Each number is 500 + 50 x the weight over its row's rms, rounded and kept within 0 to 999. Layers, rows and columns count from 0. Numbers have three digits each. The size before them is the row's rms in percent of the matrix's.

# layer 7 MLP up, 1024x256, rms 0.0459, rows 661-715, columns 128-255
095:521490538474539585516447536462455558494552474541502558390452463523448460427571442528514411522510450535557590546424519436438560498533566521444515485511496501392542487489506410579464492491432369533466467545464558452480463502425522619461425516455533493487482481503492489553469474515433449448543534577595518545563505446494437548468499454481524504465435631520450455547473539416500444511640
108:566410408478513560531502555483530536554503408503504478511463445414478460450500576473509459484463481455507530400469552526473520611532440507582514483475496475548496529585500442575368436463531549523453529424484524517496574548443519449560478576502433534564549471593546533471537393470530479596491496557489465526480547458512506436419558522428452432628425562523491446466520483473560538578428
102:518455511545576475540529533540542515484534423482445524547560490549502625545576521500514510505423436503448454452492530523505556458481552394502535508520491576497483468505502572397478588452533447520480390452535526445514543521490431557542599490440487451578539515406474567504508522475464451480455568483480418447474538417452570524526530578470537441524544428503422606480471534549474549603519
096:494598333589423519635456525551518575504474456390404489542524520520425534511492401556463469519474524513495540468511443432504561513471609512539559427534454441565438524499471555528446487473553583472473490535489461515405467545515553567494448473457477479496500594449545482465522526464516522532497518476537476481500488480484566437496458418503418476500482507462489506527431411562639559502552
093:460534476496522496534499450508484463535539493505558595493412504498543550521538533511515477512513549488587446536572521517573416397490515501483523514555464483463471594457528576556488452540486577495537498567470421527426408501394596552454455505483523411575468584541553511519456454512532520576525452584473528470599467528527441520457439426411522493476540456499458511435406380466461585551476
090:476493519527425519420571478560456430509490572465518521476541515461450394554473510430446520586538436500382565422481502528439549536503560498494520504447547559490505539479445455464594552542498504541434495549507564516531496451555515538489515423574455490494489547497433428523457478557470506442444435591626538566500458462482481538505473519555443556491579548569551595534530426533485488463479
092:452506490567496454588418541530503558482523525391493529451562555504453538468416512408549501401574510467483526424511476521583453563480512535461487561510588490589551532460514556559509526526572470497514492589594489561543560452514562508447506471517493438446507498471508475552427548515548494584505476487486579479548444548576511464572487515472435476515509537567425495504468519517484457473525
121:599396487525527504661464506463387495524467563539505480463455535482527520518502538501433464561395470500468444501500512512391474508542482440512448518502531526456527493530492503395467551461437510544505483571494469443537401479486470575572533498541458544502515450455581561513544542437531489472488493547497458534454489565505583497489548533392463596519550619499450463464555501502432480432529
116:495446535495515462470455474498537549498534541555467503401490486570488447518521516487481450554496478526485469509520516529514532476468437632484388460436653418494599576460502523510442389565544469508498451439448547565566454467532593489470420523563538470543515535570497522434517499576572456509479472447425498577532520584573524483531597564471520465555538542486456505550518492568519468568522
102:499490491530603443538461630490584472494486577521526441539421544455589440460531522453508453574550441491543463496471474491500532452512498547449532501492490453522476573439534500535562479445517544471571466518558552565518502471515487553471502543526600510484491614579463482580470561463579514472509523431490436455535452550566529530479408407530396454589484593472538460438476547463475407544494
104:471535472500488415541501547453465558451492457452622528563557545395485431473524559531438393474536480499546413533537434470483493599460480467484556464468470522538510508461482408458466575472517615510497506473558486498562500544502430447520442489435546497495487469443526398514495546485552554463531504495519495447487455523455557456540433440524483437600498445544485469586539509521525538548454
100:537514604562585551501506507537526472500455561580496465474573513531611549591461509383551490538473540517477503512443458533497469545470550516472488531462462483465562556551508541473540531561524553520519438457486450567434547565433483512419498415549540482467545463444559573629439506451532465465561500457553547494574524517435565556489524528513455493424554513492399498491461562442460538517386
083:498447463509458503496458500565554505467500522483538600451447410527433433497496479457536438485565581463482457420434468512492475401534511554457540468627484475597448498460526544591588541521514505500458492462585433541455515530424586605538544467543535480525601547597495559535495438489552545459496365545519405505508565494545467517503556514537479621505602496418496530526464413593528476530445
097:552444531533489512516546598565505512599388504519501506458534541474487464392474541580428418505553568538497454465468548539474454528522506412567506524493503478450490499472487539460586560571605597493520568515508464466574510455615612560524411548477490436550505471490491483530429457543480436457459462482465622402463544441498559559459581553512555484489536395437440471507475420495514555478525
105:584537477482505472565414461583475565438567488440424564497482541531441541453599475555427508590477451501510529554443474527517523490428468523508488449506507495510449534476535485469481630545507499440438487487478472411439509487444488454401623457546543527459520492507457484550539488652469426450506517461529497506494467498564560537398495469482526539530548458471462430497456391515599430408548
086:514572415569591453513521525489481502479485545467449576480473504528536473408484502559548479412540500483485509427591617540462527438465456479604501436454536458534553504446476455418541491530523435522444419508530538587486549516515518516477519564530555474494502492460524522538538542549486486479484523547532463418585484535425453493526494448572438412539406528547450441428601468503481507496662
108:424470557465433527447579493511503473466526532523509444613540552539533625611388440468505551522551558477437516495466536466550489514461551564530387515483471508482469523494517494416566542472458508403568484475489503503479541485483462546465442487536437573552535518526466578497514455508545460543461472509495502467500501524555573504394535470518431457495524483515407449529543434473473506504470
091:532377482517490413526535549536548543431506489478535421516477529560376448586563520483438556550462471572527433464449511494470427500462567449479507406532528454484484507462405524533552544559524465553485480486504489492480513447566578504524543424427442470525411522523509522572534437498471523476481468534506592509588535551510398550475529568420445522545590491505540499553530484451490424506545
096:548466468536514553474539503464473504482510487532543572600512463552468562436575544532503531546447460439513481476483421462542424604505508367414553670483487583458522607444467505538531492575557406385555484567558458542456531578527479414442444514507581485432511470550475508487558518485630458469374544465467443456457464422585505547525519510543418520504484552523474556483453407591494430450464
111:531479450490443554463534486440570586488541554526530543506481505433496530449564471485462478509475458488426504513499492488536462435471533436519475525491521498522572555448512522482359493419535428459532480505554536540556520454503551517444453454497548478520463498482458565452442550471590448503459543452531492592540604370509556519617544506386477529435522492523349573575451528646531567465486
102:486430508497495570407494459482480455512437635456513487522476515488539446456497492516551519641552530556502493524408481397471556558473499458450527522562514519541452547545458533522529465499533422499532465436504566502484523525658623464604481504367564487540501460562491468523489508456571462545482575510478488566427477520357471502454488550472517436526410549554524498466450453498529450615494
111:499475534501418572506483574527428476497582597499506487462453531395444429508514452518439504509481491482560555485558567434472501585494524571494443473534446472514509527441470365553498458549479505476482471502545548473560534456499451557515551470590565518553539417503553438464566524465531541547516527522467478468472438443455458481516538473517538515541523436541535476486456471486589552536576
106:493385547484444476541605416481523502470478481561477467562509488529492431539438492564487415517519520520548500477578520524419498443489572598577459508463516495534496526538537514535540441510544478490530469542496570411499551450491484547493525517571476607658439496546513494532522520507530465550503465417432483552473575471530662471513443413485411573503533507549608523483539532538618517487545
097:467504474470493467621423490510441445534479524509574545494413565489550459506640559439533529424531515530537510513622499546561429513500449599531630484531529532490555524389457504539522497517516482528543475458526479445581508489521475494477495562588501564485576360491479511454513483467515484638478504492513553559462430469482579507501431505502431537529483519458522527436452579446531505503496
100:462473518535545456536464467396469453516571548520590460479540562447479511480511504492483460471531456577504448472447519554596567551458409426458516533528599531486497520506439501543400498499557578463512463552512461506519543461514546507437455440497486573546477562476430466436510458534573469462540481551463487585496417607548544437460414525543502522525461492424481390428343516491534425494642
102:501498458575504468544463445534446559479539497508436519489454497478449471490498447559402556465461496506486451480444512572535505527460536520509467575619503519464520470546564491451491443433445448409495586417528520541505401422437554494526537484541524547471559492411472483506524441459357467574510586514559454494573494413514511610444621449457504570520428551391479463438517514495504449557564
100:554478594598468443536370479435464493547447575515458459420473565455487461574475425455507532548573463482562449507569491555411475481483587416479582493525383604553509533502527436444501490495552488485474509458448487454567468523557547491469513446547522426558503559519524543580542466533501490585460493481451567421495574496515474511468458531538481487475507482503388574515512491582503573507475
093:522489471494464485404402516537513373497535566556419577462504533424523510451498529510459465477466627494461481460486538585559522565575500418556513468579497525567450537559493524617445458480499475539515451436462441428474491533511506376548450545434541615491527615497458466563509441459562445502534463466428575435534520536554509496478496464427471518510473465427496464575474583598450503585461
105:475499463540526610496555498372485490610525531455551503488526468492563438579516504553454479366500538503514408487450353471516542467457583584500592455540448516476534571448437564457485382542531437437531514518574504480472499467535485445543537475490434465437371484500453538569493547517503480539538476478486517502475592479415468483559443466490457490463475497437504519486502508480469517462454
106:535578518518509412488407491522537450514482553541493505488569523544514488483553507514430452472436456588527545502553582487505542538509480503578571501510464572468434475535555547470551498536496561479510510441515522462554484522504559570525412475515462504524439532512482503510516470451535508555539442473481558430553399616511424542511580562470456569436488456529491460513485499545471460456517
085:459445470401442491556471581521487562507492522576491367537426534506586547569375641605522524459481585554459565458479394595557512499523480529438453518481467537479463529493488475389456533454500469542468483527470487577590502477529473454502559480447432489462439537456506537534449499538506456489569535465485522468457551526516454554559454515474421503494608575488527458475568596490443444496565
108:545534549483397464469423520621459466487493467532521581526570605438445491616501451410529415491513507502522480450542470573510509501471558478527446477530381428574468533460550441497474433569545449507397558531430558501497437554483551584459463481533508473371540591560541493575459498539552408507499492550478406533464471549497506492406515500487500440560452509486440550443527466507494450376539
105:499491419418491472447561488501550600552479505477487648566468408459489556568478592425580507490573593483513591435483464647591504419444497597469509484430518531535475408470553532466525493524533474515463456487533482524412501502478524542431469615486437563451489471519470473429585542481515525472520455438536491525589441378578464502497506471462462584451514573440445448470449433539564456514487
095:468518455465454532515540459581547470455442472576473512477496492537454612469516505428456530462561454482540571483514477519463532531511533543627565493486467442541385554422424480464570430550465446494497533463522562509468559523439437486438483515558564472494558588448585483523545479483509320539565580528453583457433474478452496460437513557451472411597533414530566491505485524417499467446557
101:440478532387458466522577492430529515478454456466619450489531547483448537469504368428509513449576547528576495496477553449490400550418435493552517501563481517515489461452442448498480588527504511451520375491531519525548618396431547566523593424462485487599514552502591472442463488483488488424470481564528382475493473499486482548480491493555545529482471507491614490505579544521470494462619
099:618469611548477603470525570431537473498430474539432561492450452426498416522490379478558544493480480491583528563467508435516492518482578520420432512492476512487623431471562600502553533533555483508469416526448509455585605516532410448422528523465501493492494469471539551543545453481511421500476567407530578512561531523528487497520507562421519529576563518532570472451442497523572519411538
097:528458428523487553453480570523550523510385534592556473577512546534498551535504569524524490544490451498503492520537404555416523570499550443478465464475495434544536513491525460564530576513469529426562506430498626435438438605558546418463373572528404613479428484479428479566528490548547462477425478504464422446462457539541629482582562500430461534524536529444488502660568513603436425513537
093:492563532580649540472537512487523509509487541472504438513512483631490532511406471594443499407502462525524516436409462512520482550497530529533558509506486547428551514554502488492445545477534522454574453553429510514422467462497422481533472455497524467529422519574501467520549497467494447482504563479423452487567541503483616520551517464470464462530571480496481452556514625338455486526382
099:452533450505448544550536535478564523449517490521499501500530406436450450449442550555423460471584446482610569542570325540439587456555456593509452424517443490484499552606483521419515506491531606505439452556354505506538435461541532485486513590513465542526495495474505424546462532554550443511462400560525446463467489478479504421545530466512497483491543539486632493476428467491562543463567
098:518504486576528513498504558490480496384508536592502469566495491530563591439512508526617408498525528418499471492463456469478407516476474519517424556507432560478551428520545511399461553463408579554539478449423423551593518450544393535481475460451442440453461492426450553495485601433506463520486463531492522531451478519523482440538442485519372531473518563520496589480487572572451502563522
098:493556470561390536485445565496531469472479497467431541485387431498552487509560499483470464564566552506452528493493498526536544424513548496467594508479500528498476500491568499476528547586490439526479463479491446502414590470518512443477572524485533452479478500430560411454488523577444560405441581481457499488554543465500552516567444453480432487560462507523470581463437480468495561522512
091:441526499496573573556452553497552496487443493497537509504504490470546438493393450470513590448534479556523549453477462519504516536498518594510500491465613497514559577577403603465469481524562483502492505519517568493529443414449427519535486430482609484544484525563482510485482580517500395507555516432491473449465501482499543489555513443466464454478536506461394470590521482464406456461507
107:587420522517515545487549472582387575450562387535461447523491528444534464468418537546501500567490469469511490533495511486567523460480510568519532541604538526439492507587539585563504585566505444399445519547522459464496528409394420464462521508488483560473558470471504503516512503495591459515439484563563562466419514575506454434388542577467501486461514508473461539551529557513603479592476
102:513518478569521526509556486478514500426568509459448507531560474440474523614588515498543515567546467465629525484523471597489420503559469506519453583451485509512467478501522422434554460482430534479494408481527479455515542609503410520423383572404579459557506481471512541512536516443426533465490570501412458379401556489561488436478477593504493407543586484469448421510491534530550466475503
093:511442450493556518569528403496433413495575542494547508498428479364516476379509531465589551586494521456475529499449463519535552506473424515505488445450474571529498469504587458512480498440568561470545477594452405556436522496517495479505544496452509446505512518561485559464588512504554533465526574397539508463577490486518540444513543514490543549512500511530502603446478594514487466499511
103:520573487460409475501513529440611425500447399489544512496462628550482515426578465474484471501436476479506509514453611481528511437501554565533582506473539477426443509449482579485477479482494484445517440474529482461468478476435579408564529439468508537599460512501620524533543518486435501508484494454494479534507472452447444400502544516481501539545495525422495520599588493499497444508524
092:531514517467403414439629549456486514566487661450565539601450501536535510514507512491549504541534541527489468481452461521501477525397612554540575537519428588461574410401406484543504507478523460488522512438542434519468492437489604555448484556466510480531444604459461468493568546432473461497414397491535500530544467487438459503444441534511477527525491491468492517553432498472478421508496
093:537529462589464477450518474489489560484605537496459560495459449545457475482548526557537603542431482512496501544469534500497598500442542480486557539467520552515493433490520440557538669472498518498521455452455462518454537486548514534524523474462551460625458486523565401494531494467485500505469558494606464390576432488549416495490481510451477512523493536454514567616512519442524444516518
112:474485484466533522482470529404479422515476517460514552519542539566495387491513466465511461495533523484482528506509511494501442446464562450507519626551558532562506415495522428559489464482437463509512507560556507472429470503612504474552573590425622584438483459457490474495466587552492518568500466469489472587416534493416456399643575519535440445417498482563549486606427516438533464431455
093:538476501513516480484516516537537616540518499524510496449493457488459590468408560511555529476555537490510506537469480499542511465505532508523454495522519507549441428563506557373433455507455418368503559424464454588558509477557510363550469484523528435535608451490501476477480475538568455465463512500508427554515485475394550532495430559563455448438406565528501506461454464521411449662528
102:469505510448494541571553566547585461562519500463522429570495586434503490443607510608424587465465487513506468522576511525515437409528460498447465459580508447570546515469479486460448518505468500525464407570547483537453542478517513556474519479506515547497484424488521544497626501410515528379508498599444475519560440418594528444558445580491492509407427432435487499491432409490474497523537
102:441512477485477522558478425546528561507522542534556523482528506443478551459594544549487503532535516484545459496512483520523458569503468449531526350522547494501501562473435505521541457554509525505385502565450527495517587515574433373411524519453516460445488461518500422470559466475594582443472482519461449532569553486440498456463525481420461547500514485370541588519485523522565400514543
101:497557515427528442507485531639564510425515502545394557497412475426466571554573449478513423468451542489507542479520550548543484525481511404547509530447582548513539426507394484555577513522518534431496443489518478461510484514456496550569525513508515530646488456451577590488430482510526407511533456497492496516435481391508468426538476571441546545398524504599475477569501469477479520499451
111:573535487479522469547442497413538538570513474438418444535468475496581554580552497474443503539528518557548431471382548514497588467485472570441587495564489560481524452520517389427514463489448458478568481447558411614507453501527461462414478548519536563578429502501619486494419492441545505418417411582458534472526456544532459452588493489411441546494507510509465495558456520442468487500507
110:505453513553497449486512422426475501515491534565467409481504534501527600479438545493490451472519515582505523598548528502491460548500535510423496531545573473517561413532547508664493593485557508488506450427457574557579445494590508461538509471422468525489459546494541512547551406478520543534461392484521489371507402477492584507498547542527400477529545576589488424549491459554525477488504
# layer 7 MLP down (transposed), 1024x256, rms 0.0458, rows 661-714, columns 128-255
104:512496489533429524532436442513478443504474490492394430531498542489460513467469473526459507643522437496522514597485501454513575460494419520461470527515456553528555448519535514535466496490512533488559496447540472512474405503504489471489456484458493562420506562455500476542486574416545416550428591519590399483522477443559467520568497450533587521471457494529606460547493525497502509518541
106:362559548510421547498471509459477486494474576482468606454471488505497395494551439535534465520493474582520496560483527455521522466540495589458583497541526401536504479455574466514421554483503559480570505452527455513522513343578521550480461498435634476539421518473417494474420565526422546461515571482508531571613504548494487598565426494489520535447559490478560546604415511612569523515518
102:461526481512438495532536562452483513463478568488534521561544575475552466520429526456458492381469531461488553499506487553469528514485500520494578461469582509508509467443383368532453538581465442558533487518488593511489571533558582433515448447526574527516480488544511457537501515578494540506600440443496487482493582485482410476478488526474505583454529537477529456472510505406539386450534
088:498431639460579505399511498472499490545487590559564538423472421487552500569495549497527524480528457532563456516505581629404410438527382484512456571455551518500552501462556441430521536517451471546486498456574499435597490542511447468429592531534568504480513398541416498486518480545524502403502489528430458496500492515508488535544558563547530549517546454543509459430553541418373499438488
097:468477472508496510504475580505505479482510475581534554528484519541400416567428500427497470569391536497528617432523512448484501532494516479540489523430546440527529380566525481481514507453497537505462520461642493528512540559612433485548487506504494570519527401504453469508510478589469508485428489410543502502447442425571626522473484618560493409526510485537416486505471563442476510468515
096:584571502499498566531444554472519556547468433551560519541416540450466493534490489473530594471472502475537407500529500452588432520522507534495485446490416496566509477498564516443485544519542465505608522542566489533467560479458523589526440566503575495534556444529542542529559506463493501518581582514419523504534485447538486505519419591468510552411392408479467515435474424542439545483458
089:614545518503510468447473529505452489506491400621556442564452539541562555475564475443439466549464498515552521519476517457511517470554516559451504497445487434366429511526596458547418446437514548494474483447475545537549500589486417539639501553553560563469562467469521489478567477470479489471520489555572439461475496537499434485502494463447469508409488517555500468505562526512422508446455
122:496316465518492465586539470391441531481592499526543510506510540521472502521363511539545546520552493488433478607486536548569476514511595517439542517512530537389491556493518410496567523526508449503454501585412468510485414486487504444465510464463517406483437463499575532499579515528466481419468513551588486528438496413459508500460489516509388517557451508400422419447416470505598483526529
119:482520426549438462494538578456483465457541434390453395461453582460464391478562586560510487517589449496551461510417508442545470474402440496576508536566534436585485450514515503477540439513485542582525440536579426481464510512468398442573527510526529486555466517523467482537533494504465550433571514572587520462507508452631440492587459445569465443518494430423579510468567525543551493537542
104:558485423522504496460534312582430534556446449507483553430604433557467425626518444518532436463551484480481536543487526547521489506524561508411490447425465521541533461522547478492459588500491482518434515542575569405410569515531477504500502493543464506552516480460454482397654509494400497505413455516491562509516488497453555514517495625458542483381528500478508585563570565500537456502534
106:527484529423578532515504478560578440482543496500483498529460476544453447579462417457540587460534461448460512477410511562554535352555507538471538539490500465466486588490534460559433443565481549514399403441446443388526572478485542592465487488517501446461527442474538546529532480551539422538520503463473598457458434384498399526504532504585453585503528494474519536460471476440478455478511
101:523476329548458387429489538497558546536554473469431441483451458511444476472505426485456484507515525533476505448575473522478491496492415520505489478488542415530528474427481458596439503498491427513499541526457485450497476447586566549471487507486506507553468503373495456454579560525478528544406509466433502482392429569519541427521514478527458579475550498490642471553462417418523544478472
085:503481555503570475489612593629585465525468439531441611505571521486326563470421521494514492530468467545507439523475439469525506456410559496457540464529553470464455407483483576563484525494451652415509506371532621539506464466484409397464490438453546525559505406539506551505565502566416540518512442579545421429460510490478539577501512514491491500460475458489502453524470410594576493504456
094:570486476517474447519474508475503440383561413471446547478482545504441550611498508469458580534545526520500492561449547478585596431615471565479555514556479584541444553533506445508458559499520393630538407593502469490470461531503489515517451450471489464524532503482492453547608544471426520583585520427519535513580496462484461466491527386488513503508470534485514533507420539467482445524436
100:431509559572505512423510599482502526434473522539530414444453472580524409551453621467556500452552530508522449509518469476480530524523573471502563529449590526477548422473543526488529501412479421574561478522557522578549475396552485476590484505479464434531488504524526485547483536430553467523557501493434521490498530565469417500563488469548481472491428500471457559506504582557419497595524
081:466494511489372558425473549467559435516562522529543534396516504374554602589510485531477477561513421512531514525339518464439474426557483485543558583567555526444448526511581480511477460477549494418473603490513464380557468519538484502576487440463499496504530478465541445474494514465564543513562508565543500484517465364526596534525524542499529526480592514453571544555432483520505586483469
100:659525492485459470527458433488579593528526509538508430386490463487533423426562482476553500399546469535541568533473534501392479543499533508520502486550510462522521386566459439640491503464477562560428431460510564384499382499413555428515448440359527446588555525473447514427493565485507431453494488526477502538511455511521436512530486539506513616544541474479547562447540517464440483494478
096:457436479528562601457536566484423574523452452490523529612441408548454626564540556609470520457515526473492444488481488644536538477566423545605492560458519576463434471541512491512437496548445575547461516493484533434575534411393478457490454411508532516556584515590514554473492516529467404505468573544439587615480496522436568498449466460495469459515490541549501525501532518473440474569468
097:447592490488500515600484565506479519541421507421527478508468406474499491504570479431441506553534532449601565552556464558535449582538520541636519427551473491496480455488457590456527472536458532598504471437458525461528499474542473547495501513488498488511526492530476505509392519607505555530482459481455551488523552494520502509513498575523524508462492484406498413521455457419503550563441
111:479543528513475472470474590443413415534467395545525453384504517531517450572442509568477557567502491531487559486466476455496567516484458566452529459441483450538394517541555444490576441515510531437492502465527462486531493483438532442545560427402507577466443447496508505497583540409470473465523531555498477507458503526480519644455404484493548468585523509470533516530573466458544461500377
100:479565472494517429497529517470522462528563366465447502481551554551439520511531519489473562414503558492517554476575478613550463540541526466485446431516540396485505464429522510463450468530448494521453508482541472560538548460426356528479513532533381501476495500461577489447527527527550436493459458495574545467441579488646477486518481530551399499455622573549439528505542531549536484480454
115:459481450483527396463466396501546616495499570426602519567529429460472524504506545481541431427475470543522559474493381466544468514477473560466537476432523548501402490630486483546524481504500462537485554495467543538489567473535549560442404410416455519441500444508508503451415585578457482508494430442496582454457509532466519566487348456461528423481543519603508415474484448488533553389562
109:545504434508594479604449564577525437538571470402496419572521605461496509443564477374476537539478508537435367507470489492514511544498518483470576508525503572516478456423496458410581450485491552546544441453553374501486444540498602524453452417492471504473519512476444459505500498622511537362533548498481495497503498583492551517531543494384577479538494458473460492461510497470447542487418
090:459465524518558519438544494440525565477489492563386502521485490479463570493401471511477490508465560446474579508414551471495547427451506495466404452487422495509492478651490508503552530423486507466512486558517474519449482558499486426515537548418587448490414604532535522578469507523451556467591557542560446481564517530510444507485559464524623503415558474535460459501617468553479515514582
111:568488494385550416482567468498456546618465508532430449510505461502460418413475472489559509510475538507573455504535512522514529412484439469456545448425576445542528464456549551428563398503526405476519448532543494484480533474488339492486434494435627601438521591505579524571518598464514457535425480570497456530510506452559501523500531598508531452582468473499449454542494489439550507419539
097:475499552500459509429526475419460451575490432477543550492521530484457480538492501494636392477520526521461473572544474443479483491492511522597488438434509441497533493451462595563536495528576478598524517472497512502508529574544495474561497532533549409489436471568529528505537565485632496415448392446405533553466512587504454472510388578520494489457569448618517483536473450552508540470504
099:493487516520527567376562518478447456570504399553577447547524433498570467388529439464469606523513498550454580540453560506553549546477499485471483479601466560571521593523473518512534488543494519523529588472525475472433484563542471536466557545528497594439455495466431502554472524391446590517511461459555459568433554535519517457500576524567481495477483497532575559506532649482459503503533
091:513491542536505532650487477382503622484512443487529480558523474521507512503548383576486486482570444505530498487419484425444477375464471527487522551397572490471534462430486512383599555511440428479493536522586568541458530516548433576408564490546564486496475472504512500453494536456465491513405503515507435558536597480403471430509490501534570525483504555572514528538465482420566438472513
100:593611499439411483557459483515465572452553585531472489475444468461543514564493448438599519636548466458518443547493580474555457562560496511545373467531586480512580488508490481488543456480459485604480495420474493545554469485494533551443487520428565566547533530517490435463551501494528571447433346471482445530480472523518543510480515553471507407435458531498509482471561461525447585547514
105:551467645534534514540465498434435502526541508532534601466527605557507493517620433506420438422474547505482577515545517523543512510462443515426563526484521519439498454533545599551546525487519399458545530462524460480531408493528466523485585458537441514491468526475444460508487427553450495469527482436436488519506417438499509564489505531489452550504487525503561504516516462495465518532472
085:448534503557590554491515449594486534504481504407569579437489495521475548435515464466425637414525554510589450481566421516552511484493512437487567451552614544540581489437461570546562467517519465449495441611534526537511569513444376562423555476508535505428505423450451437550429553476512478476458503476489435508511452534477471485470511564412566516505404438478559466494657476472444444525537
106:398514560581483505514507467499504415531501552418355508446439423543491555454521572508498564443476436458523500539500504477558448451557499573470486550580535531490482569488486508402448539525571496551567407557569444527547570491486501464514513464511489530496527472424581520459560496582454508493527519461460527512509538490522472535622520459508483500405533522496600487536580470480438507585481
104:507563595519532582488478497486436502465618564579560335478413484453481517470478411573337527533508386503435382466519522343479512507538448406473473493563554478443549531566460490581538451516541511492521519499514506472505455472429535513530515434469549484545487448488512511543463479473483417512477526516533492526496537522421544550486470576521437510537511482617468514497522561470439553415523
091:508526522481472542486484576429421524605530545451443416529450472528538488556511522631565468518506515479490505525429548510491508466506461449399459582530519571473505476511503576407403557517568581517514455591454470395559527485522543467603466529496476527533479458519469531544479499497398606460496425465502411556542581535520521475539585437531536569361429550499484513514520492573520486534416
105:506551504496469556507534449553482526560572522488487542494463461517500465540436513505491497532523474440411447526587505615429560477600480483530490507582512604488427554490492533389512408435472496552523580530429471442430433545469452457540452531481444478483457387581421510523485469547550496627483493518542560562556536501446506478486467486458433507448568547528470472511496476535553517521498
103:495505446532459491511570408511455542501486448558527401500508374496476454490425532504582510532493483429558542472551553499511480510341485549502422475600511523547525544579518503559461506396578552480526574489649495480545521521483571614479466550500513402460439504541437494464491549395554520472457451499532467475488543571480573468517479563465594476458557437596462489441494469517498577499571
097:464485572446478391539552424476434495487559486490463495445548501503428486470557464523519472519582501427542495551512557518550462513480473535536611509510504558490548400440498466462542403525547433568515476549542323558453546388450575520445594491492523404443521579536498485444430513430474505534478507473445517554521489560426482503487403499529535499423469464533530513424454494477519534537560
089:585535559428560449534467505502468503474525468516499479476437431370472449454589483390576542517439635461567450589481532467509560492544442467451390503584444482541516440417593447524591501496528440528423521442510526487616572575513523503430474512472525470468511437402477424527488475568472561501515464512572526600435496532525446472459546537506479519499475552469495562446502379580536459520603
117:567592478549535498500470434561521573459401526594587546560428534539510518514526500451499515589559560490429526485607545484575439472571521528565455399514517485476448523560482510436515532500593433485566510469431495480442435544480484570562562460542508500510514366482475432521497509474512326483542483524513484536485448462424472531477514469569497560527525610419499512550577515537565525531545
102:561468554518456491451541489549471459459524462529470501422528608425471541469518524552465520519470548586469404556613548540493650440561570428549468570504555444565531556451495479502487514476526543426561526572516507499438441525405504523476449474563492432507401516397527464570533428581497501530477563435491467469363498442475510487501506508515504498482534451532531480528484473519528461463567
092:537492536454607483554502388507500501542535524486574428472564489402529511532507559581590494460459491530493490454510512517487528549517558461440451401500563542496478472451397496529604549425549577556512564505488536545552530554526449539509432569492429548484474515567541525543509477473547462500498442509487527443462449531553516527426554615530434444459467487450512428478486530406515438467496
093:506555546555488538513465436513492530465545576420470495465438510391484475516538512524484507469479505576502475601570608575524508512466418487498546562577513488536457457556485458541513464514506553529509468551431602429503497507478513482515518529454431400475531537534458393483510470508534537466436423531519445443462522573530435541503564581476459497474462485584406506546486420478421466502422
102:420477516481580428538463580498565480522623473568500447534481506438512500486471515419563518521462494536541403467476576537391556508550462534447493527536519324464494516565548532557385539454450570525449529583548446551493469533438531426561489469462473462598537451455572515517522517499542541599599568471485524607482514459606516459491563411470530509525477486473516558440470502507477444486531
095:454468480434461455492479472466491509558449509530527452439509522524507425422425469512397512482418514519395456584419608456471534538447569507472623408508488523437487502512485549598498527470552529527454600468451515524517479399493607486530541424542465512543452495594499491550466487562573443530465455483537534585584468551420568570491521442466479569488465466541557593475514572525465547505523
093:494551556450462511451498600513524564552497444521471461442526522577462468545479474493448522517557462544592403506581490499468441470561528505575483534598595481466517496489398433482500533503431368511514504476520572499475502618461539488482429512449550535506401447554498443477490468513528449527512410584414401456423428534498434484458500481518475489483520524421477460484501438405546484526533
111:467511438475420421561450490496483503577515520493413520484443462457502569444501508505465456510473446518503527552567508493375543579523487466500489426524457575454577451546515409565491549492449552477416518451485565547518547532482443579487450534501460379461530508520416545482489442548582597478478454512549497481576487581482479630436453585468460471469517532544573539511487524455552537530573
096:448382478518582551513454532467515420425504532543506610496526507458433501506503509508439411513482512459488577504487480551521571456583460509401394487421472492465528512529556550433539533558513478440454498512473564479538465520469488463515434462514476541477494521559508531515358525536497581533502540484506463531380548404485434471550506463542537419538556463541538488472573566514453540453587
089:539501505444510565564442442490461428566465493512532516509644489429447577545448443483450360484513576524553483414533509493525355514499468532531519407509523426520538543483463555463498449495483444457517573523546530443525424516406440479531521552464376571405472468559435596516432556492516579559485446542468517608490503465443554466517471445580550503476481468503506447449464555518501498514477
106:542484475537495607561514548524580562458471542521547499474497378404507552492604538443461615544535544500538498575509490520504533560553542500514595420458385482516555509477485532506501566499514540514458533537392477537562507539427542488498481452541401464586511491506495503526498483543489469378459469453501477512513493531529473552477406532457466473449443596438536546443517476555470516498540
099:542555457487554469534487552538514478515499481561538464506503517591545468500516507526524488519568511489435530482606440580476472477530540556487473503444492490553559458441499432554556556381613459616476539529452522525469409455442464543518544428520528432534459481441470478491527433447443552494479479518467455509517531529437477476447547587449462371527522509568388444472457602417477616569502
105:559487470373498484481508514413499550446588460577476602536587375556467423524561575517566446582551531442498539541475463507509545571461593515587537470451514479428500535509527454506552431519501482549520582504562543508412447500489445532567508432549430477496489429502535611426453515445542521506497500429415539448619456477360460513456496570421499567478546559584513527548531444545507548539526
098:577617527515518400488556554544434563480417487463494376487431487549514442416443479473501545424523472518501472471464512508521526459528445443464445432592513512500529508519480442455486510438381510510574517416549441499498402470514558538523558531501501534502472629514474472510429508452366392441443471491580478519497488469578518533525549490496531443509481516596481426520594477621494523439465
102:459437544652453464586530463392446453503538484497478412433476486550488488333504561549485580539555503462505394609467527433444486540527433493473594549540512407495434516510442529447430482442563525520442544527510513554436459486493442454527493444439550393418511572563399444520487507459511474466485561527571497460537560528477467485523498440540456501512467499442537508529513626555489488572541
108:483526533529421511481518469635429488498482580529594559467520522529439519409558458507516489509466495375470527613575486476547406579490551433552420506408489435509495564483501583563539500457557548507375484564561519470481488511501608522510549441520503458445511479505561479409569501565602513576500511444436442533513553499463482584359484534565513427532460575479523444486493460582521460588482